Weights of a small transformer language model: no biases in attention or MLP, 137M tokens.
Each number is 128 + 32 x the weight over its row's rms, rounded and kept within 0 to 255. Layers, rows and columns count from 0. The size above them is the row's rms in percent of the matrix's.

# layer 6 attention query, 192x192, rms 0.0457, rows 0-31, columns 64-95
size [ 78  85 134 103  89 103  86  94  97  91  92  94  95 101  91 100  94  96  96  96  98  99  98  88  93  91  92  87 100  97  89 103]
[[ 73 136 175 104 143  98 135 126 123 133  89 130 100 156 120 132  85 203  71 124 151 163 155 136  65  93 139 188 107 173 100 153]
 [ 69  99  97 187 139 124  87 156  99 166 125 152  92 143 150  83  96 111 134 131 130 152 115  98 104 154 118  98  73  89 159 156]
 [112 123 141  91 127 132 176 103 179 126 134 121 170 142 120 139 141 176 145  93 167  95 144 122 134  89 133 188 161 203 122 147]
 [156 108 133  55 143 163 125 197 161  84 151 129  83  94 110 144 115 139 139 154 162 114 125  81 109 118 141 141 103 102 111 125]
 [187 138 119 114 114  96 211 128 109 126 141 131 129 110 154 142 111 138  80 117 125 152 137 100  85 139 134 164 159 175 133  98]
 [128 140 118 171 134 126  94 136 117 120 156 132  70 120  51  92 139 121 122 131  74 145  24 117 130 201 155  89 123  60 135 160]
 [182 175 117  81  86 148 201  94 129 117 140  98 115 136 181 206 117 102 146  86 170 124 145 114 132  12 143 110 148 240 116 127]
 [171 100 110 123 116 114 172 102  71 152  90 103 101 149 102 126 160 115  88 142 109 107 114 103 103 125 152  95 152  91 122 101]
 [102 104 188  90 201  95 124 107  77 141 136 119  64 121  90  74 118 139 139 111 105 134  99 168 161 126 137  77 129 144 113 124]
 [136 101 165  68 113 123 102 138 121  91 116 157 175 102 108 103 159 196 120 121 123 110 150 104 118 178 118  93 145 114 176 127]
 [136 113 130  99 158 107 136 118 141 149 163 110 168 150 213 108 180 148 133 191 131 189 176 147 135 110 140 150  88 107 104  97]
 [159 115  91  97 135 138 131 206 123 149 182 100 147  87 148 135 127 153 114 156  77  66  85 154 152  99 137 155 137  58 114  91]
 [152 101  99 175 155  62 154 145  93 111 158 101 166 139 115 155  96 165 138 123 118 153  99 129  77 100 110 167 127 115 142 104]
 [105 176 175 150 184 127 136 133 100  77 186 131  73  62 108 167 106 107  79 146  99 151  79 121  94 175 152 155 115  90 138 102]
 [143 121  86 159 107 148 122 100  99 108 168  81 141  95 100 130 153 121  76 104  63 162 152 119 142  95 159 109 120 106 132 127]
 [187 110 148 101 126 152  76  87 103 113 121 146 125 217  94 125 110 151 104 127  85 126 113 128 113 115 157 165 162 136  85 117]
 [ 98  87  91 159 126 116 169 171 133 102  91  99 132 128 162 185 103 129 109  94 152  82 111 157 104 154 122 169 102 186 107 143]
 [176 140 135 211 157 163 157 193  93 147 150 124 122 105  77 149 171 119 142  99  81  99 137 162  89 133 144 114 115 159 149 121]
 [125 161 133  98 161 142  94 164 145 103  95 146 162 139 189 139 104 122 151 149  76 136 184 102 113  91  89  66  96 119  96  92]
 [125 113 122 197 128  39 124 109  52 150 178  66 129  98  98 139 104 116 141 155  73 148 180 159 143 160 161 134 174 162 153 119]
 [104  95 104 165 129 160 111 156 138  83  72 207 135 106 122 107 131 128 105  74 117 187 135 168 110 146 156  64 162 111 134  97]
 [149 132 180 116 101  51 111  61  71 141 124 139  76 158 129 189 152 123 150  63 156 144 142 148 132  54 121 149 146 175 130 151]
 [150 152  47  74 132 185 127 177 105  99 128  89 166 169 140 145 156 132 142 122 138 113 131 141 147 120 168  95 141 125 167 133]
 [140 102  63 106 128 160 154 129  96 101 158 148 148  96 112 147 100  67  89 132 128 101 114 141 201 131 104 124 131 124 153 150]
 [139 149 217 164 143 147 136 143 138  88  62 116  67 124  97 108 108  72 117 160 105 137 125  90 167 151 124  51 102 141 141  83]
 [110 175 107 131 139 136  99 168 159 102 106 115 194 137 175 160 151  86 186 123 164 101 146 189  97  77 173 174 118 146 119  94]
 [130 116 170 135 165 152 127 102 112 163 173  48 136 146 158 151  88 112 162 151 111 172  69  80 127  90 137  87 161 172 142 111]
 [136 104 150 124 109 110 147 171  87 133 140 133  83 156 138  62  79 152 217 171 136 118 184 112  97 103 165 110 113  61 111  82]
 [145 149  95 133 181 152  84 169 156 101  93 194  81  73 154  90 116 115 114 139  77 160 138 116 107 100 204 139 138 149 114 141]
 [ 79 145 115 151 115  63  96 115 171 186 121 119 169 146 122 151 120  93 152 135 101  79 110 123 118 144 117 136 127 112 143 127]
 [157 168 113 176  90 122 128 124 156 143  84 156 144 139 168 135 159 135  84 118 205 126 158 102  95 143  96 135 135 201 134 120]
 [105 159 136 125 158 140 109 139 141 151 128 144  84 134 147 165 167  98 178 106 182 145 141 154 149  85  97 169 101 136 159 182]]
# layer 6 attention key, 192x192, rms 0.0453, rows 0-31, columns 64-95
size [ 88 106 132  96  80  87 165  91  92  89  87  91  97  92  91  89  92  89  88  96  94  92  89  87  90  90  85  84  91  87  94  98]
[[124 127 165 105 143 140 125  73 139 128 131 132 105  88 157 152 188  85 136 114  70  77 127 165 170 182 130 128 122 111  99 146]
 [128 174 122 152 160 167 120 124 129 153 105  98  99 103 157 128 163  75  99 111 171 188 107 133 103 153 156 132 149 185 181 147]
 [156 139 156  53 185 140 135 162 160 127 111  73 142 121 125 151  78 122 152 159  83  60 137 115 144  62 141 173 130 170  74  82]
 [138 132 121 113 119 146 127 128 140 142 132 149 152 127 210 145 147 131 223 139  79 119 153 169 145 133 114 160 100 143  98  93]
 [ 95 141  85  61 127 179 100 127 172 137 147 131 157 122 126 105 133 151 180  82 133 148 136 136 160  74 166 161 142 154 109 131]
 [143 162 108 111  94 139 134 122 102 156 181 159 131 129 170 124 110 124 174 180 136  88 195  98 149 183 156 168  98 150 104 138]
 [124 124 133 191 117 120 112  95  96 137 138 170 102 141 155 116 168 124 103 100 173 189  96 162 149 226 124 110 130  98 177 195]
 [164  92 110  39 141 137  81  71 146 113 141 173  67  80 126 145 195 129 145  68 126 170 131 152 123 143 102  91 122  68 169 111]
 [171 138 125 178 125  81 159 171 120 104  66 174  85  79 131 161 172  97 147 140 126 105 128 137 107 143 133 146 112  89 161  85]
 [ 86 115 130 182 163  47 111 144 109 139 103  84 135 101 150  97 164  92 117  73 185 152  58 162 176 128  82 132 148 132 149 153]
 [110 138 142  95 100 171 157 136  97 104  67 115 132 118 109 103 100 101  92 124 157 129 112 122 147 123 146 162 137 120 115 165]
 [102 163 102 128 137 134  99 152 176 143  94 150 127  50 128 109 124  92 144 148 127 140 144 125 103 241 140 134 124 181 180  87]
 [ 50 137 114  37  74 156 165 165 107 170 184 168 100  74 172  70 118  97 170 154 137  95 145 150 110 161 134  74 152  92 146 121]
 [143 191 124 115 139  95 137  95 100 123 119 101  87  86  59 162 172 138  66 113 137 173 156 127  93 138 147 107 187 133 110 104]
 [128 167 127 140  80 141 145  77 123 120  81  74 129 151  95 119 144 186 108  94 127 137 112 138 106 105 130 120 157 114 156 142]
 [ 83  60 130 144 156  97 156 102  43 106 116 166  34 159 133  73 129 133 154 142  83  83  93 120  72 108 115 110 136 135 162  83]
 [131 126 118 152  51 120 122 160 152 144 114 152 145 198 119 123 124 188 146 140 120  92 148 130 129 109 147  96 103 125 169 153]
 [155 148 140 155 105 152 142 174 160 117 152 149 117 120 105 137 206 136 131 159 164 211 189 121 190 117 116 167 149 167 129 148]
 [156 116 137  86 109 116  98 197  70 160 126 128 169  83 141 128 149 136 125 152  91 113 122 156 167 140 145  93  58 131  51 111]
 [117 167  58  83  95  79 163 136 128 127 153  92 139 105 206 105 151 125 182 132 159 141  97  78  69 124 124 130 163 101 109 123]
 [107 109 140 181 152  94 158 115 127 115  79 116 107  76 171 118 140  72 144 172 141 125  97  88  92  95 122 129 158 123 176 145]
 [176  50 105 180 116  78 141 140 117 175 120 125  93 179 120 105 107 130  71 159 147 135 140  93 116 123 172 180 101 105 141 186]
 [130 146 133 128 133 149 106 132 129 166 187  82 134 124 155 111 144 162 176 118  91 128 127 169 181 112 122 143 111 143  79  89]
 [ 81 129 138 110 130 109 137 139  73 102 158 112 106  82  74  96 154 141 110  98  86 179 125 147 102 160 123 160 106 144 152 114]
 [137 125 152 186 154 109 102 122 164 132 120 117 108  70 100 189 173 183 100 122 143  91  96 170 145 178 101 169 129 159 130 159]
 [110 163  70 115 109  91 118 109 155 119 116 158 139 143 111 135 127 108 104 109 136 170 173 138 168 144 184  91 156 166 116 133]
 [133 101 110 124 104 155 113 139 107 136 111 139  99 152  87 132 112 179 131 141 107 136 104 116 149  84 133 136 127 119 170 126]
 [111 187 189 157 121 127  95  68 110 150 167  92 121  74 178  96  73 119 105 116 116  97 118 121 106 142 106 136 141 135 146 114]
 [171 122 154 104 121  94 122 148 117 153 116  84 108  59 112  82 142 114 139 163 128 124 151  76  88 123 136  97 100 151 136 139]
 [142 112 133  98  94 101 175 116 136 100 120 114 194 114 163 101  77 118 116 147 122  74 188  83 168  83 105 209 115 139 124 165]
 [118  92 185 104 150  96 178  83 118 129 132 143 138  89 103 169 112 128  86 166 118  95  87 126 145 123 174 119  84 145 115 189]
 [ 77 124 106 137 115 165 165 123 128 135 125 128 109 149 128 162 125  96 101 131 129 131 117 111  80 142 100 131 165 104 141 150]]
# layer 6 attention value, 192x192, rms 0.0455, rows 0-14, columns 64-95
size [ 83  87  86  95  86  87  86  87  88  91  97  86  81  87  91]
[[143 147  73 148 102  96 126 134 163 137 108 144 133 147 121  88  88 126 188 138 147 133 170 188 162 155 169 143 132 115  81 109]
 [113  73 173 109 145 128 138 152 120 142 132 192 211 153 163 185 112 146  59 102  98 118  76 102 126 131 106 155  89 138 177  98]
 [115 168 125 109  83  68 168  86 156  85 117  70 170 148 126  95 145 126 148 170  96 192 194 111 165 159 131 147 192 134  73 124]
 [ 39 122 218  86 120 143  90 122 166 137  91 123 208 123 157 155 118 127 161  90 104 163 165 131 120  94 142 126 169 156 118 103]
 [156 103 155 131 132  89  64 126 128 104 154  83 157 119 115 172 109 100 180 125  86 111 134 117 150  92  76 105 168 103 103 147]
 [158 103 106  95  85 113 140 180 102 154 109 123 136  99 152 142 125 177 174 119 148 117 158 112  68 102 161 122  95 136 144 140]
 [145 151 102 146 124  84 192 147 134  93 140 108 145 110 132 106 122 152  95 114  85 177 118 157 101 123 200 111 188 134 116 142]
 [111 109  63 122  73  92 179  43 131 154 161  82 158 141 133 167 106 125 148 135 111 132 165 137 133 148  93 140 147 124 107 155]
 [ 81 101 134 123 131 190 124 130 165 124 137 125 124  89 146 194  92 158  96 136 120 119 119  95 160 108 206 149 131 126 168 154]
 [140 164  97 102  73  67 208 122 126 104 126 180 160 106 173 138 107 106 118 116 154 141 107  85 135 136 151 145 160 137 137  94]
 [151 199 107  93 107 146 172 108 125 117 145 181 159 108  62 182 112 145 105 154 103 115 114 131 132 147 126 126 132  96  91 110]
 [157  95 147 114 123  70 100 111 167 136  86 116 108 127 113 123 236 127 182 164 128 202 144 159 173 169 133  99 136 103 193 193]
 [134 115  87 171 171 114 151 125 155  43 171  62 124 157 179 174 134 160 182  61  76 141 115 157  37 123 153 113 155  98 161 158]
 [135 119 157 143 106 109  94 143 129 128 139 129 156  76 155 146 160 142 140 108  95  98 112 142 128  90 192 156 144 128 163  78]
 [165  90 166 128 134 177 167 111 191 102 120 193 111 100 158 142 140 144  98 119 153 160 148 106 110  96 125 101 144 127 170 201]]
# layer 6 attention output (transposed), 192x192, rms 0.0567, rows 0-13, columns 64-95
size [ 84  82  87  91  86  81  81  93  86  88  94  82  81  84]
[[159 138 131 118 121 153 136  67  90  89 187 130 113 148 135 130 148  96 140 133 114  85 112  90 129  87 169 168 134 155 127 118]
 [138 121 175 161 126 126 158  81 100 173 139  70 127  93 137  94 127 148 141  97 124 116 102 141 100 126 104 124 121  97 191 204]
 [102 168 123  72 133  87 158 126 147 154 144 102 201 125 113 148  83 175 119 132 119 176 127 136 110 108 154 141 142 167 111 117]
 [156  98 100 145 100 163  84 136 152 157  86  84 121 130 105 137 171 171 139 114  95 147  89  70 104 160  72 116 145 127 126 172]
 [162 108 129  44  94 148 171 144 129 166 193 109  95 121  95 147 132  98 124 115  90 161 143 169 101 182  68 158 195 121 111 109]
 [148 144 108 138 189 128 139 144  92 129 105 101 131 163 131 185 128 178 186 165 113 185 114  91  88 168 141 162 103 125 150 127]
 [102 129 144 140 134 112 110 113 159  88 125 140 117  92 144  58 163  74 135  99 105 150 118 153 132 152 203  82 137  53 138 109]
 [110  70  71 129  82  97 113  86 170  75 160 123  87 159 151 163 132 183 126  74 113 156 167  95 136  88 109 132  69 114 166 117]
 [122 125 154  73 111 188 166 179 167 128 186 151 185 133 104 152 110 131 113 120 163 110 128 125 135 194 165 180 129 156  95 132]
 [189 120 103 115 100 123 151 102  85 139 120 165 131 151 152  79 142 114 124 177  86 132 166 102 100  99  97 171  57 112 138 138]
 [ 88  65  89 167 143  81 152 142 170 170 166 157 174 175 150 104  80 133 112 149 105 165  64 136  85 102  81 130  47 207 150  97]
 [175 120 129 143  71 171 126 178 205 124 120 164 179 180 151 110 169 106  69 163 122 107 171 140 118 151 113 171 113 107 121 142]
 [ 81 130 120 115 121 108 178 134 110 137 138 139 128 111 153 124 192 176  94 172 193 120 146  86  52 118 105 147 130 141 113 186]
 [133 176 155  74  78 133 132 156  75 161  82 161 131 150 112 147  97 118 157 124 173 133 107  92 111 128  97  97 145 140 128 153]]